From a checkpoint of a small transformer trained on Wikipedia: attention and MLP in parallel.
Each number is 128 + 32 x the weight over its row's rms, rounded and kept within 0 to 255. Layers, rows and columns count from 0. Numbers have three digits each. The size before them is the row's rms in percent of the matrix's.

# k: layer 4 attention key, 64x160, rms 0.132, rows 53-63, columns 0-79
# q: layer 4 attention query, 128x160, rms 0.147, rows 54-63,118-127, columns 0-79
# v: layer 4 attention value, 64x160, rms 0.129, rows 0-43, columns 0-79
# o: layer 4 attention output (transposed), 128x160, rms 0.126, rows 0-43,64-107, columns 0-79
k53 109:095171131157090136113130132109195101138118121085096116103108186095154166123085096148094144145122106136136122125062116132088149127117120121076096158162095084186175122202134102099041155114090147135147194127110087060106143086169081132133114159
q54 098:149125122124177124119120087166131153206117173110139173094117110104125143231108130135081140098128153159074142184132097106191171140113149163121098090102167138132165125087122111160064167082168181174085157105152145115122079158105145091122064105
q118 101:091135090101153081099103147122132177149171108163152155156161152115088114114116165073078130108115133135155105100091189146176102120121126169089147117144153161161120135120129077105150075089159089083043130165163079129170118100118132105133153129
k54 103:135073180183101198164125104097144138085109168199140118098150113085153201119190133131154094163134125064151134136162065093075140107161090156151122129136040113145156156151143121154123104149101110127156140145094125198103156057114119156148040165
q55 101:131125115131138147120106115160205086147122129094065139153149085102165100090077156161143102200130100107075134133159143115131197146100120112138132144140127134075080106127143148071096140069177144109140106083195125180117155155178138157090128105
q119 103:098099169112151093166174124115122088124126114076159129145146156139081148147099115157160187131147095125161119083150134128146162173092101141099071123185157149183096128136175109132163047120165118106138118107136127127077165106138108130158032151
k55 095:160169077153104086120171132111154109109128060174180149099137179073196115132119154068104106166130148055114119172103150159167108110144118131153116110140068167201103104132148174151117155100162124096169096098100131180132105101072141139144116172
q56 101:130117144135106116135193140082113132158188103161097133086108163098099128165133101119154157116118131140086092141153097128080167157106101107096203087075134115151170109124193161142091060100094122123087164127147154047180094157144106141153144118
q120 102:127148127156097111105136132160142152092107135163139101105108106157098150146127169102108118122119109234091155119167129156137170111152115133134110105133098073169121131092110130124100089085090177126143173089127150115186208162098119087100069070
k56 094:179128120107169131118129129107150115080085183142103153177144187145168122099094161111131107139112108100117137178103168102145116153069151113064080101173177177158128092119105092091066130143159090068167142129122084171065123138137162140079114194
q57 106:131087125142143117143082158090122221114101108123130137086170116154109177130043158135153125079145158120168148134103100075143153147114087133141091141078170131093108152111129099126148136138147132149187159147048120092196095080132117167127142095
q121 097:116159135136088148065080105117173130048167121156091143093147108138152109087148108090116124132099175125161134094152110152151079148138106126093112117141181156173156110148140122165132130232143116138102072137113095131075100075137158128142115098
k57 106:086132158152159147143158172096138114139096128094141108106114125108160143067093135198147092146140085100077097164150144122155043107156085139078140103119167138152132159111149082200147117136171147111034171174136148139118162192149154101165135156
q58 098:115105167113131121122109123134093069110121087189204096143090098144143125136132151106156121137085152116048116138168178193161105131137116111088080107165176171154120129089089094122224176156110108149086082107153064124072116144097140155115138151
q122 101:156175138168099166175075157120113223122176158077124131150159122178117121127152119121136132056089106190129119187124127113092085147096144050130148078097116128127125138127169085108114154142154041136108096099125121123074167089142114140168088176
k58 104:143116104106137119060134096146083145117139201189127122131125102085115078101137100134137137131122169160111168120178141099101133138073159128176125222141125108123183112184063123127130110122083133151177179143136167082148100117194180104132153159
q59 100:210106145122125132087140097099108148153114111198098137188142108093115176140172136126163118096160095104150127117141166087122084122104092145101151123118096129182089150174113168162078127126118128139124121152135084130120125128139156123164176073
q123 102:205107116103140153071109140112114120197115138106131218140139154101144067136133113091117148070101131103092158191214177159114160094125155129138071134108179118092147149111074124106049107111114145104119102109165112178122125128157144121123118050
k59 096:150123109096081109111122149108116148116097111134106073146195086175124124128173165103131161154144069161160112120151174086193095130110076098135126082149175099142096097115146097106122109187054155169164149162083118153068172083119132151096146159
q60 108:102120121129134162162138174089110154213118189075112090111120098132195106151114131119172090074099144146106131123122128156112078157119130122124118143103142091087162171109115074114091056144140151158177111157108075151134190120117112123072086134
q124 098:110177146107118201132140087171114111127147085115156147180138117200180119085078116089114140104098093119128113107117173109109112141144165184106112098130133160162096205149095119135153082094110160112107083126170125141102129147168130088148174121
k60 103:185178128152157101134129111078154099123095078174069113085118156147093137166147117127152140117132120064146143143159133145127150073096094141127124187097185130151146094154202123108125091074153112144133128121191107117140146158125103145132092114
q61 099:145152093102155163142146108150116132103124147097140077147088093137117114078082112146094096121132205100112124203136115143162160115153080102084098132075109140132070065128090123123141159143191165135137104101183203094133153121095114109088076137
q125 106:156147155087139156118133089106168181102091149131144135133078073112116118128166113136119135132045083118089090146129137134157131207131045131194148130117152095070110113088089105082134155162176096126163150107186138182055161148161125142134128187
k61 097:121118106194077067115119142156101127135205117146136105115157074138153121098112211088151220089203134130090156195106096100133142074164148115110093094110107125130159108160111101115118075137061078104123136155139093087179089115114142111131075161
q62 100:115099080194125091134175174118131115133138115134116145116111082139101087108067166115135121108099152069140165124166124170122104114099111103143131138050113168017130102121160149094137159132148125127157163138126185181154173144169112137143109118
q126 106:141067116095161188129176128142129104105190197095114138168068147184140134226114166076117140143135113200147127147115162144160184114103140159177124099128098129094138151106123153178150119157140103151140118168146085056101113123082126145153092080
k62 101:086255140139135118124151134101116167107104105129126155120168076159112096132135124121156102072156105118152171050062099091143127150168093096095096109135111079087115122141159168120153129082154169113177103082136114120126145114182180133167145140
q63 109:121079131144089177119150165153090106120082045133117138115109161087091053126111138127173199096110142119077135126145129170136134123134095143095101090123155098095099151176088169160088134168145157133156138107162145167089129176203104108142161154
q127 101:119120139177108119154134183128154109118060079081115108063081080096169167126087142151150164167121130148129146155166115141135179141139136143094118174112131169119187110140102153107196066142136088040101116159107118122132172155144070107146173135
k63 103:083124143070161091135159112144123113139138145118104154139185134137112167107180109120075133156120118162126098119087076099113139114171114129119163131154139154094147150139101125153129147127080104121078179075174095151145077157079213163060149115
v0 102:135088140090112161108115155080172128149116167127142131127131155169134093092088187110100113099084133145179179082155106115104116133207107171142078105124060100085110115154098129085099118156111150083122121123089088144110111130099161118215112177
o0 083:159166173134091129129130140145160093179022055107125094165127089160127131153185128181076132096136115129102149120160113162115112086153111132129132086150116122173118078171120112103162168091143117137145126137083152120068107107096130122146118135
o64 114:137187108098133177122095099106147102140115097149094164150103106182102064159098113159169139143169131119114111137142125150130132070147154131157105172181077130081114166097150148191088089142054168150114134132183114146148144138197108141136143131
v1 091:126076092122156116172095186162141139142157158117126111163137089141080124139139139099126112127203136124138128135119154133144166146141067122061162139097130180119130136121109127080099110130108153125143109159124168142102109128168196192112133165
o1 091:089140129111117110132100150093134098137099164144180115117180145172162075060128155102113142129150171104137167137088148076082133143148121145126119110127068130152134153107080177087062157105133173155182167145112109173115132129114107126171088152
o65 098:130144147177121144165132158130166168133141136114061038125127108066049110119132111141147090153114150119123120106109079128151144081129064143182145157120135137077100110133137184132161084114108112108098065133127126046117166107096125117163180130
v2 101:120170114126126105058087151066130062117167093200098140106171138163149135073143127105082165136121100114149133121114119121104168180128135133111177074139099120126137213076151159140134147136161201107185165098138145112107132191155155103124187157
o2 098:131092185138123130105166146162139126145155181149124112068073204167110161128145119119133135154096110131099105137097175171114158128097052104088124199089127123156152118139088188108103156085100091137145090165157142142095124177081164115123045140
o66 104:070119080173112133140205149147173139093061088122151209145111141112161107143133143125138135085148125128121109097209119121106143179173123098062111087132137120173123159126138131136156159099176151089135139090114121105042127093182123128084210148
v3 096:169147140100134109128109143111179168131122168094152116134097140062121120081145136143150109137134147148189067171155121142119126187151132142162137126106180172158111077160200158143118074099094132139135065184177157096075100086101095094130114149
o3 078:123166126136151156103171121064059082128097101112107130148153139126133077170156080162120140139100120079124136129076149109113176130150131124091122175181116128192175138119082131155132104146133138147101079125151115131088076125103183118093130151
o67 110:190119157100074061086105114125153135088218100115177107164114127096098108083131175097139124146147093095140093132097096106099155098094130137108104105140136083144127124131116135102156185152106138126113190095170080161196131100185150125158140150
v4 098:138085095158146110167129132112103130146076113107081086130143122151117124084098071080189081137078133110141123159149083101102125107134152110162087162083052143167042149153173144111146147154133109088132144124176113113169134135138080130088091160
o4 092:175083136111157140164137116084138136133064115145131126089131136098165178159166109100123151188151136109134178127081139095153103101099168125110189148109137122089134139208186139107145112109128141094174115107124157134059138096130072121072100151
o68 113:102133075106158114101133135088110126116148133085137152173089142126119139069130101149134097135151119131049121143199149131176126101142143105114107182133134131100105096119116116111188195178118084184062130115156145154179089147205144149115135138
v5 099:067160072157117137166115071105145168156123114227062167200179125110165162085169086164137103150160093128108111092107135147168120121073113108144110127083117137124126102170161168166156146150125134118155189144133137141146086146156169164169120148
o5 091:180089117094142137115146143095204137151165117153156134156150129134147142059157092154101193112125088144157071139069136133138051134075153177106136146120115156108103176174135095125149143114157102171165076131187103101148176139126096071093145124
o69 106:089112144120126151161154092157107091178104149166130137196169147135078153117125091086101069145146101124094173142140113094135090183152116083152086118157099142137133148089130155103153167116142076134133119112062099168104036041109102142126084138
v6 102:126124153175122121117149191093172169200179152120109062127055173150156094116076080112114157068130104150173152132092117126131091144115155094134136105135151082110128127208060178055139179138157119132126136125145150116123166140123128139090118141
o6 097:143089204109161145195112189155125137174084140147158106176113118130156159112095121151160080106086083155172084093126089129163072142143140115155156103136130135177083093127131125102170098130159135109112110105097142157138146154130154159082140125
o70 107:061178111152117103134157064104151131103090080181060200105133099100130128182097110154080209154101155111178153104153112138111170152201136178133151126146193160095080167125128127117135144124135127120149153097150154118060138078148096170175097128
v7 089:134088106103173127095053136157146163158119128149125118169134142069101169189137126158111061136145113068116137129165168138150145136164130051126114166080059152146120097111102136125103183114162138119091068085143170055136099130150089140122148171
o7 090:196159195107129134109116159172132081183173155075159101110159137082138098103147169154120125169109145077167124060109119117082107149149117140127150129141105142183174118084082123105091120183161149101061116123123124148172159120124149163121096104
o71 104:068162157148138129172135127087120121105155147095113139108133109130140182162101121091175116112076127121125133166115150130119197172133132105120150086192103114109072101138122160175135147115037101148195086128163132107178050161052134116124114080
v8 104:162111144159188167134131056112171147118142131080148117119090104134154169170137051083193171210166127161091128136121124110113093192111157104117099093133174092126130099094138113075153135123146123143098136145090149069127146177131136142118085166
o8 103:103064168177138131139180220107137146120112181149133138123094124127135114129126123095120152089141105086095169126102128101068083128178119179088129126142129137164127155107136186191103097122105179134092067087135117124065149085099150106165154151
o72 094:146141163141144136089130146112085136138164136117128117139138101153129138162162060149140138161081149146092128164089080209187181151127151109091092183122203111107103120110105116094166123134143040150106128108147114143202134189082081176106091142
v9 100:103180122149101146102161158144089104056121132113174117139140109001123156175122106154079141158165162174110100096157111119123039145123133152168078115140121164129123102119175121167180161108154151144163116109126061149168149205094125138117141171
o9 102:183135081156171125128143222162136044146126162139115125093046069137050086125134153142123100167165138150152103146120161135097160085068097151144127151119174152131136129089103087195137088146151137146118125150133153060104078129158127149124117098
o73 097:069159155099135138098120079135182221121119152183181083154140099135196100116170102122178135165123122084136170183101118120151124135155151078091094129151127145132106121132103128146108141123147153130075103112086108171147179110126171084169104103
v10 090:160129141143141126189134106106099092148148126155169094137188127128147113091155146127130118105148159158162121135095203121173146125129169106182085139121169091183142128084097122152098148132157099072146175131085094142137125056108099126158195097
o10 092:181069102094129092140099090128127156092230113116153080148169098171155115168108193168088112081131093165078096149152158174090145123113172114110135137070100172139129148105181144112115172170156109173138187157120121142158139123113154116116161157
o74 096:057169104190082139108101120112134152150054144149072107116068183091120147095148155139192139133082143120196108168145127083161118168162096116149164125127162071108100110165172072131123107109063137115174103124116131124084090157202118180154116150
v11 101:128110156102115082120179178142059169114115138163141157166091182146119137096140132117105072132119170101179102099149023124162161164142115115083081160154122121139172134133123079137144086146157122067102116130111098173138141135126137160147138143
o11 098:141174131114126111124119077088073083111093160087121116166137164093141091111146104137121107144159110205136113128139087101102140109091183108191154137151066154114141103128156177087150133193144163121132168105137138091128097122146102142143127107
o75 119:099089126154088098182079214160159144120191108174140131147125073115114120128128139121110140154149172059098209112128169154127116179153066130145148128087152138085105100142149148118125163131102102134107102166067015150119105092125136116113163176
v12 100:128133118057094112097165088099162104099112168217114088166099147195150181118112190115151128103076135127113135184157142134060112118148103100114085164086156092085106139136119178136182124203087146092126098085115100093174162101163126171132134145
o12 093:122084127093142117139138126096105124115184091132141090149123119137112176126122127187158153108065116124135120108153104116166159058169169101134117135110154122125100149154038145102132092070075141154191159161113154138129127229110120122169095184
o76 101:140156136080112088112149142185142155118133173097179099094107134134145130151114170095086125138175165147098086217145142165121122104132093131097088082131088098143163134116139083193182122107089105122119090125125145152129131130076171147134153093
v13 110:167093152078104147145163143105108127159115143121143122124123103118037166152129143068112190090134119135109122065160108091129178132090088128098092192170111129110113148134101142021134150094102125073169086160156160100125141098131117136140096116
o13 089:105113102146098108134126098110170096160134090129117141128119162109141141106138091150152152068124085144088149139179153170173132188169088143099133129116154080138114076172153162090114151096088092090138101088122121113127104131142143126056117140
o77 109:142173120134116178110117112115124138150088154143141105129111095087131144175205133157176089166112134103126155122138126100135084089172142137121139142103097142149067069156131131144131107188144131127138122130111116115170112157100113142109180059
v14 108:144116124146147154107159096199121097128152108137057086125152166073066187105096129106103112199099154083108087103109171155162147160089063119106127161123102112115076143147135122147158143118170114102130179171183122101129123086101098080134072129
o14 091:119181144133138124080075029133144135141124154120143137083217133079156149113130137078078158187137119103072168111085152136188096126186071123138139125137099156166112124136152105075132151096116131114139149144157133103142162094083113078112124093
o78 118:153061104138141164154154071109149145120139174132128128119068124100131101134130063091109164158166098131128100169150136126074172164129173133170125114115162167072109105142123125113109115161137048145045091133144163197172092143116111144105058136
v15 102:133097130138151087099137107144063078151115142056098140120114173118146112196121178135095082218117171148140127104168095103117181106102165081146149098106130086099103135037149116139155162087109096169103191107132109153166095167122101122120108118
o15 103:155130121141202165165116049129095124107215131096118114103076135108112103105104136095100149160155162115093095136147107129122190093106085106184199099117124138067095126130198071176150118134157078110149169138123178158151149139159102109134118110
o79 103:117184155106158106126112125129145136141140135170076169114123134148110187194129072147174084095123126157070104128127123136121053075134204177101095182081159131103143148143040103058139123128182166171138131125122145146185142128113150165080038153
v16 105:145137148140121147157178150132073132182135098125157156162127131162075090111135120131112106109109124151165182142190081155169136136142136153107112117102094151122143189122141130078095201177130133100084093185126111120100095153151101149137126115
o16 099:084152118132107114115152000167083153129175118170119134141106098154155160135129176171136087085127138112145129126189129121144134142092190142174122129171074110137155082158164127125144142198151151084165156138098183148144154097093141140120147140
o80 102:123129152099147152142110072095149122140168148137093135108148113113180129125135116151073136108116140130122133123093166055142065095119094117153153117108145111155053133093089146136104140102124095131106111109148082116111125113188059066075144120
v17 098:104160069101082163108122112102142183059125137113126161127209135059173107154151124116134157113054071177052145135086118103149135105142031155112140139167122115120101127129083153126176158094126164082165156098177105131112148137140114138135147169
o17 085:132155142156067185108116108132121167088046119119129125098093128102152167176151150166159147123141181171068161140133125157161128081147100149121167110122132041105133146170145122181121108085065105095125096100134137113125171132117090140149164190
o81 115:087128126108151067148062143125136110168131182157160092147186112096110121124114189132179168164100136123158147169154129114065150137173115136136107114105147156164130100124127159105126104133115154125118114105147183075040142096143128053155091106
v18 093:070086189156103085153123130118151150162114150091141154129038145136167124122118160143165101130152113088156080080165138121115133161070101094126094130097091092121137108103092153111123166073156204100090159165152140130172164157152086129074136109
o18 091:178119143154176170155095150132059150121137115089105138120144136135110194093131151177093112123124074121117129162147119171123104186187128143100131161181049130120052161159097118090168182162126101120061166106147151122199152131121152086058094066
o82 103:119177150128131105085180134156181051177138114137131153157038125132115128174090135111123128172131163124128056107091146119122182068187111109163098120139246118154147047111083151138135100215111117112159096154106157138105117134135091161118072158
v19 112:147179119131089127159089050128163092162111099132113137195099113102097156135129165139084129081122136167163175152121125120102099109092117094091126094182061101119162070117124132090139132129107096129114115193203089163138107119135113180144138148
o19 088:225143174084119135148115103075129095170141118186154186137110121123130143183128100130136150159126047141113157095178166172133123109173143167133112140086130111094107113186126141078084126086134069170118141131136140134098140203068070156114096111
o83 117:135162133086131173127150105171142156078205052125140110087143104170121070127121124088095120129142082114146124105107127131116095115102153146143101188167171154102104152131117113135133109149150182137170207149092106118145155074158116093146113114
v20 108:054144074138118156136144137167143127083070130146095180156143134140154134088142076049104152195086120118116170062207139136101159063146160068087149078101135138105067128141102149094084137135150148148149113108145163128139114146126199080119127117
o20 104:111115119131132092154110149101148139128101133115150191116137099090125156135187112100057135177160137116085153119120112155105140096139157188098109151110088219170133116144120133082135115119082132101140110132174130095083092149059121089129098143
o84 113:180049124115130115108115172164143109181038127072096084137106161108127169173106092164123140148150149121063148130119122076150107206142148097115189093100167115095078150121128141104119116069179125181164152141149081142162172104127104128124167119
v21 096:102142106135047091063109133136159158121072179122130158128170122125169102173114157186116084139167191089105139083134125125134204108148110159164122110065098106179142128123117115082164164083127130124073100146110116126125119154131142096103123127
o21 082:164149128120152125173087107149074123079139114036199131112122164111120121097187129122089173136184124095080121123135147174158081149179156118101106200194127081121112188109148080068112119156122111092058105090142121122179137118139079174144158113
o85 108:176165124088157139124133094215139101136167174167096150120104204141030089091088123137103129075091141146184123143139120121109161039142106146142091068097126139136129109154140179160090139160159143161129166130106162089148101108110140035096113122
v22 099:144117153109111109098091183137131125135047118118129151151156138109067161161135136163152197143080112132141149108124141094162162112131143133108094109139085067110126119115092092144196104126191153114113138162093149127149121196156129114189165117
o22 101:186153084084128146119100128110165108137146100082186096195099180162119088179157108115164139177115112163154124163131141155126143117167054146130084112156141073054124103156124090119075153119143138156121096104102102097153160122098055163098126126
o86 089:059080108161131129118149217189108080110093167137065141059062102156127114147102146182062140083165150146168092117139106139092105154151117097171120093062148163099182120151128150135145152084149094163146154145148154145112165092142136114099084108
v23 100:109113147121138144148133110096120139088096103161138158123105186093122115108169088093081042076145095149119158097146171153223107143149136171064125066147116101134068147140171126093109095098135079067121157141176181154123141138116089161148097137
o23 080:148151175130120165110113098113141084093130107143165079173082079115125139195187173155108143153138116093129117139094131133198051123105082134116112107129156153120090076119125125122142177159109053128113143161175099173152124176171078144137113098
o87 111:137095127176132082177090086097111112160102171130135061134158144062122146080148152082084129127091075116119124111143098116156202166134099159159206169096123100127121139133121113107148056153167085091155110097143070104110104138112126138088150094
v24 107:096104117117107113166084105142140135118131094149158122090145160135083125130095104203134123129085123156136098153115135190094152208176089159134116147183157083122106123115120104146102067085195099196135089124163150180174148120162066142090173097
o24 095:126143104123130105119092116145072119097141134091099108133186174162128087143080142154133085107141172195139093154121128133136134110105061117173088132132104132139174128100132144129131146160045155135158150131058143043191128128154117145079099097
o88 110:116148140099152091115143122096161146188102106095150091129105138135102142142108107177116160118162079128094152130140131108121117161146138120147172111129110179097129126188158087155080084162142107098111170107118156148105108155169125131179141153
v25 097:145109136105177200134150126113130126112186131077161137178150136156118119156183144112179116108140125085152155116116130123090188109157069092117101139087099155104081128103071062096140134089148159134138140022178090123117154165117117139171119133
o25 094:174144108146079169169140125104113143201154149132100163104167135111122135100151147102172146126142076081191158068157139172103190135110090136168187142153124120095190092182134166075124160119167141182187115085144159114125106135128124125146163151
o89 103:104161132153113126086123173111139113171182141167147117180130127106108163152141119170181157142140151153070078183101144102101099144115119154138106144165131110186108131124140064158149107115072098114106120085157136146095142140132150129103142090
v26 104:112096098118148097149139146059153069156076068130086107152093121102101142090186086116150115178130129157140171137108100122166161179114137102122169202130135126107116181133149157131060187105112109095175117120187115211071148119118168171149143124
o26 090:101109083083107100063141064127135141133141128153122192127135133084151185112124090139140103146092117089157160068128068126139189114076160121155120112114099070156116188185115141149141133140094086078219094155150135170129092113159126098095104137
o90 113:143153140193152109134121132134134128082153125107110076161129158118123105185140101102146154082189098127183119099180156130186106168141119126142151116140140167129088117115133125147131161138128169142167107125095068157077173120122110152185170027
v27 095:124093139137169153158126120107130081093129159076145138137139127174100139141153177138149090148150190095126137154116090185100174130083124112188115106148117146118121162120177194113168114111123148114073099110074124156185131104139133143102083120
o27 086:089146103113138163119103120142110149089172166050159097160139148131142110065148172160133138094161121112112130158094155177162086113175189105105168134148065103139137199120173164114140195149124123130133106078158144117038144095130125103127159048
o91 107:165104174117104070110103091173110185146122095091118126078105107154132133169098106124130094149108149139107089167114123148091144121096147143084148174075148103113132084108116043205133081154156097122089168122145123169144125178144139144179098140
v28 095:131138098092149104131112198185098177094125110075152087141101083086068104168166115194137139132130135152124071133123123167117139109148082096114093136114171132105148090112125099117110178112127070190089173160188110127089143167141167154159114160
o28 081:123124131085130138090090167087128080050141179193129107130135084142205089161144165113115108118132080105134103116168105068084146115107132119155057162199149115104110102099080138151110130157133155199159098159109129127101165146177215143073192117
o92 104:120134094186150112187170160129142140223125118086155059157080118147096119109122150113088089149105151152098144161079112141097071109141102164103125099096141144083173066130156156155113148097134097089100126109113161119209104129089104146221071119
v29 102:140128129137095119064145093134115222118157145105128121037182128162112122139216131118141160098101093137150077158108107112185131141108195164133093107119163141140110098112155077066155159150146121119106142133089107107087121149141145173108186154
o29 092:113084139132136111075167214131113152096131143051137148131155155142152123159118158169198133129134175152149089135074061128101168118149186102098099122111181105136120104094098132084112138116106115150039123164074117118089130170094145110143126151
o93 107:050130159123092150126143144141129151126166166201165154190103078195120139169074081149161158120072158104109180161141181166088153185133095111114134156108104130104151122150125131164101161131138080134152109098147095117183119116119156134127080101
v30 101:166143135069111087106116132174137136152157112069129092101083129078099139164151096155110193171144115113145076154140084150175135111147142097141106102131102187140125106118138105115122103118113116131134084170108120088132127103114091097134102107
o30 085:148136131080094156147118102101138177170203145108084154148158134128105142150113147109147124170116179073146162142081075131116118091134110079113146123133119103138160080153128119103138080145119183125154105109146114129149109122084141128131149122
o94 118:128126109185142130102112100160125158109160150125147129083140119097065125140162125101164166119144133164099114135101092115115117143118129155144115112148171117155135094110156137123091148085116094130140133191104097121215127104117163133159088137
v31 110:163149129119148110134162153164189161128155140114148076147048088171078104117134148123141151057136129117119128155158174121165127137101148147154103160107084076050152129106117113145156160155095152096109092138111148064091163130171121146158120121
o31 103:131164183124040108149140036107117127136196131179153105163127135159159150121145166164104106073123085139122201162134155137141008133136136122070111124144132083169074134100088121116107135159133074161110087148146076136141175107107099152089109141
o95 110:143191135076188133104096119114119118116162080126097174100070096167119143141170128130110137170143114112124126098123181128151111114130119114132161137166097148091136132149162136136130193113081152130098076111035142187158132178144194134168090111
v32 096:163121126093147198068104125146139162120107091125160119158135113167137161138175161108125123125097157180174113183130095119100114164106141127094108093133184126066104115132133117140109131118130101114125147157174060108124078171088120110117098074
o32 088:105157159152086177036108142136106157100128180119150157116106121057123114146099141115101137148104154085171146101111119112120101146098108119191108116149091096114096104091121114127066111134116136158123186117095128106091159155144114136128139099
o96 106:154039084163125120156167024112133068141113143120101093159115160128167125123169148153212166147137106183061081085132140143148152049143138129099098170111188104104153114161135132142183092091104161144158093151114104126176125118106152139141114153
v33 109:061118132120043044117104108154111148142137104140164161113120148160143119115115171131164108104150125155166170126176110098115130072141089107137153151144122126102085094109101139125089167183131164102174155122143119110170139169161135155132129115
o33 101:116139102193155126145113137129146069165084131221109146112162083133087184125148130086123099155196079163165062082157173141120118141099123181200147074103074099113104105168162107103121130076176089140175209162147147124149124140161107134106068105
o97 111:139138163078090088088138120117095157114103138117093098133140150164133160119113149158146150096169181119158107156076146126157139105138132058105118106108096046222154112097118138177169126137120132093116103116122126142145128088068175110094115131
v34 094:107138092176071131116119110090099136126117099139138158190141071124092201112137089178137152140148090142112103084126097164116105148120171163160121091147101115146194150141177138128106121131109135162143178145121137135150145120076221153100079123
o34 084:128099177132122149102149206128161159102051106114092124150102094197123132109053141141103208123139157158091137139158127117167069133207136160180108141142100064109129173059085142095118136136095088093151164119169110145147105152118140213128137119
o98 113:059122119190132104126179134136127120136113168187186198172140130153134120113163076126130098103140153128208129062136114120108127121116152094117078082109071131126097110123109124162144124120187120149133152156097112110157116097108087114086086095
v35 100:106128143103131113160079173092168126075148115194117099142162127161105118089129131111128151133114140106165160114117162153109137148122167171100086103097150136099113117144128094101130174125121147099113111149179080138122141079154157117156115091
o35 078:151121167105147103089099097160148146059081134142187140111108086186145106139114196091158123117131121138064129150121117121154141072164160130085139164058090122151106175102079095144103084123103123111212127182143142084052154178161090111115135141
o99 114:174128046071107077134156138100077160196135123139113141127159116131129113156083146134081135128098112189128124135123089098113071123136117156139106072133146071134084201058205159100148100170121147200115123107167083143146127101110154161123127143
v36 098:109085213129152089166114136101151088140137119144151096153180145086124139153139114174116118088149152141086106061072114116120080143156126142166185171154137085124197098107074109150135144143143097125122122136164141156167092125150128063158150079
o36 092:103097140105186110165084173140157105150151073068077072145115148136128124147100099129118111115108118199095095127090137134105146153100106098144162143139077137070157107090113104123091119134112168120100170164156182154216132123174150056133145172
o100 108:188115083087087152118159180154129147138150167126139171123132040167142124153078153090156176157142078132098128138099157095133118127153126094125120099095138106142125182125161109108123154095151117157132165184106070111098096121033116160103166105
v37 104:148155139134131101136186127096112166119125190140113142129084132065107137168154116172131103147092143085142121085130070156122142134162115142131148088162115154162218117108110127143055096131111095140113190090153078136158119122096134108116123102
o37 105:090057137115157151164111163132099164127074138084102137121143105103189157125078144095103110179106213096157117146090115112114126144111085125172146092114119167081135059184141108151190143177110181089088174151111119142157172061165117176122129097
o101 097:164211150106116114157090094169139071150123092131148145147134115142121106106125144075120151114159089086096144128185042088117113172120176128075141102116164128133124134079134167120038126112147146156134140138109154189156101130098172144127165176
v38 101:153187147125104133120180125090130183136147140107198056091099074136124087116149093067134168090121094072133186118098106108137157116103141072176124107115156183127156142106092178154141178158150163115087147080184160108137104097153132140113154124
o38 097:052164135146139151095152077117093194077151168156131198139151173062161146112103138131153102098131132135197123111127098158141143138112190142141174082120132120175112146143108098144135155067118193105177143046117154105082100130122128090103135112
o102 106:139135116065098129160141186146167077172090131098139161092145075166149118130126185093061127148111189131138147157070134067127131113144077083072125172113155102088146155098143209137103138140084124142076114127102071167128150125090167138156141080
v39 103:092104150116141111206132133088115154092154146165119144211123082149097079116151168169121135066112115123116206092234137129131108154116119159142165120155108089170118144127133160110196139133117159077213154098120126066103099124119114148087106062
o39 102:146148192154101164165132079153133099151126137169137125169062127111159166111173087143103134103101093131129111105138100150108021135202148125128147122143145148141100106164088158134186112124138088146146151127095096099107131087126141179081100122
o103 100:138120120102108068086160137124117166147069128112185112144136194130129115089110186139131111094183129141126167187160160108140117186100133074119107128136112118131084128144164105142070150162167103128135106127124125166129151161176121066087154113
v40 103:162156120120106133112087108129184103132116099105093152145084175171141124122195145099123152153089127087150119136114107131145101090139137121163078130148122132223188135182143135140065115157189065093153123132154133085064123096069136134126138113
o40 092:114123144119093117128087209135099167094130096103160108137151190099129147152141139125104149132106123065121135096173086073123144197169161098102131130100133088098069109161111140097133118116078090122054088084140077127219123177096141077108127108
o104 112:127154071133139109189125106036160170126177120134131121118133130149153069084159113107086056049110130125114143123099086158146094150156133152092124140141098196154136152079170148129129164130084140150195147115123088143086189103198136138092130168
v41 099:121098100118175113129174100158144103140084151117126135103079089116106150142181131109109116161154100141109166114153141127133174102121106165120132060197135085143145148153118149115150121103199146149153120116135160105191113131142145127131118163
o41 089:116204169105125067108131182170101107126035180070119136118116140146089115054131162145091062123137099109105111147108153138193120149128155154219120067181109164142156059130096093175106109115175110095125096137139119117161162101127153142098112069
o105 108:148121119120116132120141160184160142187084124158172086093084138117146113179158085099125146146150164135112089129081044151097071094190100137090128123100172122162116205122112093129145092150140124123111147159110154134109154137108137134102144063
v42 104:153094188165179125130113083078107100123114138137196108115192133134155107180155135112103174185144107131126105127120109131119101135096123106144120108146106116143144100109207109176173155128133076109055144105139145154083149155111134134065139189
o42 104:174103163144099132119126129135113151101131123153156109158110107145178123152165171157102121121054137103131117194166089118078132099118148088115160125119159222044124139170069139154166144108142148138101182044113134112119106165127152151132173107
o106 097:117106165131119172096114155141131113144142173108154086113110144148124089180049074160139106080136138140114133089124151137136139136100136158105131183130141120170066124060133101111099143165126137123114081184183085073109139059133138174181156090
v43 096:119123091153136140167094041090124151080108095124128094147124191170096121146120082123158060097183146136178156153153101110122144152078080119104123085110095139108166102201129069135140100111111108124089134124118134133109160142155092118142140128
o43 087:146180197128135120144119121115120112086139167116174078142119128076128165136109147166086097208117099070131142128100125085106173111156132115103146179168136135104096098156079132154205161088116154119062114125153129186117059153145151121136113120
o107 107:167032108134119119109190153092080102129154129134139154132212090145107133076113075125156143119107136134158133092116141089174110163142116082214107181112096137160111184116128175097094117234104115120185146162140126132151114162128064158143134082